config.yaml
d_model: 96
norm: "layernorm"
positions: "learned"
Each number is 500 + 50 x the weight over the matrix's rms, rounded and kept within 0 to 999. Layers, rows and columns count from 0. Numbers have three digits each.

# layer 3 MLP down, 96x384, rms 0.212, rows 0-95, columns 288-335
546594456452515488479513507521384433425501513427410457458455488480486437517410547541523435465440466445546497509450526555477554537516501448553420
506615522529401511491563539528454527497510469595492445521414445444465432613506448510583562532390611520519557531429460588499466525545546530580581
549522414535523489531482480486531557446401471445470577523418363453573498485559497570571523482578648649512455419534495438526572454473552537515502
560468493537454619472550523507463578558630461487494427574511493499349572556472462511488493478544479544505554476545502532496591465570531548561567
582572584519480513353455530494476547458514486480487494377546465534384635518467529413547415573574468521557494517523461571651467504549513615501467
501499471557496550568529396538505450483557473532479468533467480499443483460466512427519465446609546509441575397444495498659536464584368426449438
535532508556425549460426503446496513453417472457576510528514523514471506444444539580482518529453440486516572423497517606404518576512458531551456
452485503470448549511553514559479538510494461514465512408501554491571526516504445463496482541493439549468574545464523516503534563513576534519554
447568555429564576546466525472485463478512488530466445491473503495593495487451480472556505463482511484409482454585546467414431463504515524473448
593474474585435579517518498543540520482415485597580466497522464600465462490517494483501533543490520511467617470476500545462437521509582543535532
569539459497541383448473564539434477522433494514409449460512496426564469515472544440498445475444571515532460515372633457526447478463574421522535
537470559468451546532423470523525553497623505536539605470521504519390469528440537532459485520461476529476495463489488558363467518478528528560470
544447563477484504471517485569462482402421503542565589406560569429425524459589540436478499540561471585475530569537489378443576485452442548553487
346461563502521465535529438446498510513543498511440619534561496480569487472382473460458474581532495481496468472560532382474546488535504437574564
537510509529524539620447550540541437525479458531542490490436533448573443515417486511440411531530651587446471513416513482589453494529493439453559
447430453539559426555483486469511440527464511542446535527450400478524484452470494584544473476442480492486558553428539608428512461473429478513520
422533518461393541461536538501464463510516426532555454495528476478443426518536491514440547606583503508504454430525475435505470443466479499587494
395617443598587518486514475476511523396588445464423512551600600417495543384594502499469469545501452475432486462649445540498553500507438415451510
547518501473456509413533508487476552505536519424557420522495407431475623520440533430520496547459512468421546528588544473431466454514500482538500
437517482543427479505448528583491517543510490531411555593517482490490489502546505573596498522426387547524437464483583585480410441495519391528432
487575530464489544489446437497486524433545468509567603475499491493568466467528582457362479471385527501454437556521471462568487517539608501489506
585512511565520504486633532484493515462519528466485503529572475464461496514617477506417519497467470547474514485450485475501490531483468521441580
526518491530476457575452502558519492519534564395452488512429466487516575502446506528484501521401516469509455579517502473551607581618499414504457
507469548501495494541438509478524458494418476526476494541466404450439501482579439512476524463546478520497468547630466482529475452529488438418492
480474524502351551516495520479596538441548531470511542539509481553464486486596461529456513591438328446554464416540617552522517444501516533493552
495542591591640545455497467558428555501576469500503435464485537478491503488436514467542500515532494531550548466477513520490455452493494495577473
489522471509564467592539450513528541495521557574446531541614513529536528463371537529502462371475514520493521473532418513487585512515388511552516
484528525530564535578453402449564449562512457525489425457510557488580498473429467450619457570519623444619467593615455443559508464510515535506540
480473559520487508552505488637494564513462518519488513485474602509490548499431500397542474497516474478499507554469471489514459461418490596428397
493351559481470511527415512405511466538460559452468452596511464444491536477404572574506524453494472391499462538601486572521442489489472442498507
543510526504498473470501588596455433480478635557595558454570403543555532511398502536528573516512451576607487520520501510435519483526514442511488
537384412521417444411514496488553504517574514486374506563433550515519549467534474536498500457578536528471431499455466419554476517525479582496478
572542442488572466515513487482596488472564475548411536469461528501514507558500455491435535578526482488571555505551495452520490435533542506465492
529419500459442525532480545492540456505490489500498379524494550389509587473523531417538533508561478477452482465464503469477474493440531510427463
528455422603447512564511435433437493498399440503473502579478516625496441426571518560470551486478539510445490426504586491368434594529515494493457
564472523472451504551407508552500533402496585525607552489528475538479399448511493460455531496586489564541498504498531561572577511439437611470484
520530474495461433449424498504476465549482532466527487501595436473455511547603486507517569441477556567506446508553479506498561509465429540493514
438503552460513543497487522503503427517568537465357504514463537522493518480421542498391446609405540537475384457480572515505433466626535502472555
520480408515494534413492440483560469534490541531485620512438506564421545423466530403464434370466596442466471427548474536490467476531494511550517
596565529541502514419552426555546499461465594511451503528492535560605422485488525506586562528474482546525495567544524441607504518435531443503548
510539498468454450502555481498499448497478568442547547554528662547381518415498516477516531407477412364521568422350527612485573500505487458537439
491460493509505494459451465512487544550594456478556460499479510518521520528519513481559583473466538469566473538500432567525569456483488526481509
548543483509506522440488575518545462495461413467513392557511468500568428523548502528355420510517486537527473534517488506518505500574487413460512
472552420509534480484481523551487521561403515571508549506455464458542488497468511491448562551583598567488511412509569502523433542514464414490493
460516509519524471568546500559526519518523526529502358535506472491393458474579547451453485484518579590536563515492458523531441504517497481523517
620470422588503464531508501530553530582588551613530526476574462417447532462554476456438480519433431504481594432486476577507606527470515452525535
423465445473492600420484469450475516429497575417476571592587441443503516491521510528444396464413494512446461487533448515504458508423484442448497
396580491480491510576579508491453510492515521596484538510540475524426368441524561481552541474368402581475486440607512467445388474530458521484448
417523522554496556584466614532434529538439472497477485483465466467474485474523428491538484493471560476590522437521553498443510543535505552485480
556593435507466506543518474510489501556481564515524476580503435524446541458466533470545563445486492552492414501534540469508443560489502491528519
547483545472496482504559469513464519505380454588515454514503531473471548494559463551561521501488489502521492423615539545385479528573544523430544
557561576470477547422515485506533512439398489498606467532475436440442467490482491457503482514431522635468535434535483554568512461485479452603463
545613485523545492554554455504540495519479475531542528515415451486461478585504489481456437488523375415502522518432482479482538525568510549557431
575449455451575490529541495489645406529496563435496341442558499457459529622517570551560461536597575540556562522511502521557483468553447514463601
543474485474472532540488521441492480414454465549546457539470524508527529413494559425576469629437549535514545443501523546464449596505499402485465
542496546552540443514542496499443538554435466479474408536446495546543436505529537486561447557468473511496512483514469501537429478472457556507473
429434375510501559439578531556472516574423515517509536543537573524501415481476456536496542476448544469405392464393469578522600488606504571441446
508442479458535568493486566427418481449403533533535489467425495420493560470597493553499511480484552624498523397553453483493488436485473503563477
634520448472421526428531526570441536533480510478505559464543508473512416482369508631589473519482538529520459589479463473557359516451487463464558
444490478454597482402441526466444570485513524457420527499440439483509562471543503521509523399511479493394420512488501433504487516555549495542474
380577511394485525460495557505471537499503424553445637469460533533496536451560488427434547554517404466590488532513487564546524443487496507500466
519525492553586518505536476451456552509536553511458452484498616551520449526421534546506567494511407472542544602531536520486534518515433528392460
442486556435425532610558501511455500478472585534532440499393545460509464497412504581457464499493483506351571453466478505556573517468568489477503
515467536446555554411521536461487461473487573474516577493552478512564447514523510448475481478525567475511491505470518556639485466526531616536516
488498498518466472557597537472558433436535541465477468447542462453519500594602552444572584421506493476538388464519468447437521507519472455485566
611463456398549513372471542484417391537547532534560420510491517493374485561506447514510468509505578497461430510464480562606564539491537480558450
455446514475445501418465436554416495506522484544525540516578528531597545471487477527522453538500502428448514530464495616557488441443438512594471
515559582544508574492489512455501525586519488564494492594579484558397476553521490617482506473446425497466563450459467583434599564464542409476507
466426417415540477493464525420462464483534486586519408558488538565492496513402495498442436495499556484526472376427372453510525466438491566535543
462533524498584482422575504514479571549486476462514628499496429432547371514475550504484527371523542551421554503577425465464525584487506482480487
446564449508427541504472560501516440505454516501555495475464505557554555552528527405609476705529499478545496536393577506483486525512597568566456
524506541471508509543506437507396564505502521527523527487565429487450478534457493501448462469535583420600553561453469492566500484521561528476540
490464452512505481496533547527582465530451515549432545474505481503535379569616539499496495447448413469535463485536546503578483517465499493502502
505538489477456597546486421614541499491561490548503526532439566479474463406411519461413477561510566397477458537579580586471541507439483512538497
491484449494545523525473465553460501460442458581602392557463536554461476566478501521570403604583586436549532557483515404550452495490450512532483
585476478409437503469515464547546507494404551523428659465505515441401407508457515485550488465465521478505427473478462476421453493510542427494513
554398526424546533514535550494414491464507500397366510538465427476481517538582479450572468458537465517510452528573543515545480493493548402458519
529381469459485497465479546520474513362471482551515496502556497426549553540527568408487474533543494468553523524533524535500462488545496441568497
583519586503470511530516403578488502442419596537513536532496523529451577479577521503533455382538472462499577461584504565449621496452495524598570
468557540576475509526449417541476463538574564470535490496559555608421530479442467427490440583569496548600457348523523463427534488462504533487486
556473506537480551516407419489519490486449579451441462448567540547453500481583510422495602449447484367536498478520368428536536459425452494493553
491544527572582484476494566477525505528508453503552505470480511539555472460499486552463453498489518528436492506515588466515505492517479515474454
444467508529472518529480526434531495466543478519522493577567471528499505434476508455550467513467457397507469514506540498510420522462508454465496
439486495479486552513446534538524569440529552541508450433576613541549507484487468477498546587447513374493487463451450499557553494520450574543514
424434507507413603576581434493528493543485514466499554481584491349454554435541484546489502468466490517489604441429456532439536497555500566572458
404399445523446465600470559515491454456532480471478479451622447449488511492539508563552482535525461454464466540551567543453485504401473470466493
509548533475564492498445528507480525485551543504508485449498509510587471559496533513436563468452477519449445429481504459521410534584491570495528
487435560466462581543424511525538520486566542541418559532453510483551507543509488430471474550432458543536544531525543519506528472369520419525471
538383564431440507492441458433512492491514537458489489518414524423463581479546510450496489500491450383470428397507409495495626445530582478495475
550464456466484468509484556514406531552502525482457513531429484518529497388441515536457429489532580530395572478473538405528453523541493534475480
466484557550473560470502429486575575468517439469393597564498373484535454557463450559506459499463592527481497558516551500500515474522524530499546
458429548619557441562475498517498492551513453522532493514554531454520474520445559527463492455506502477461381493528424469460528591351505397553510
526607488458507491456458544522548441399491531514498458451568504431501477414409528475491467436491492440545487559484500586415519526473521460509439
389493512495431485473459539506533449487522508512555506598600424597507423590566453510510435485574508459556471450533515438477431549446419571509477
611377495489500463395562569481544482387539477431560417504502493562507547490504502503543528538524572468548569590474571526608472525531448581506458
568501470447570491465539529525524484509472419534379457470484586562497558437499490496518420542577396426467545508464452434529395524480452511515430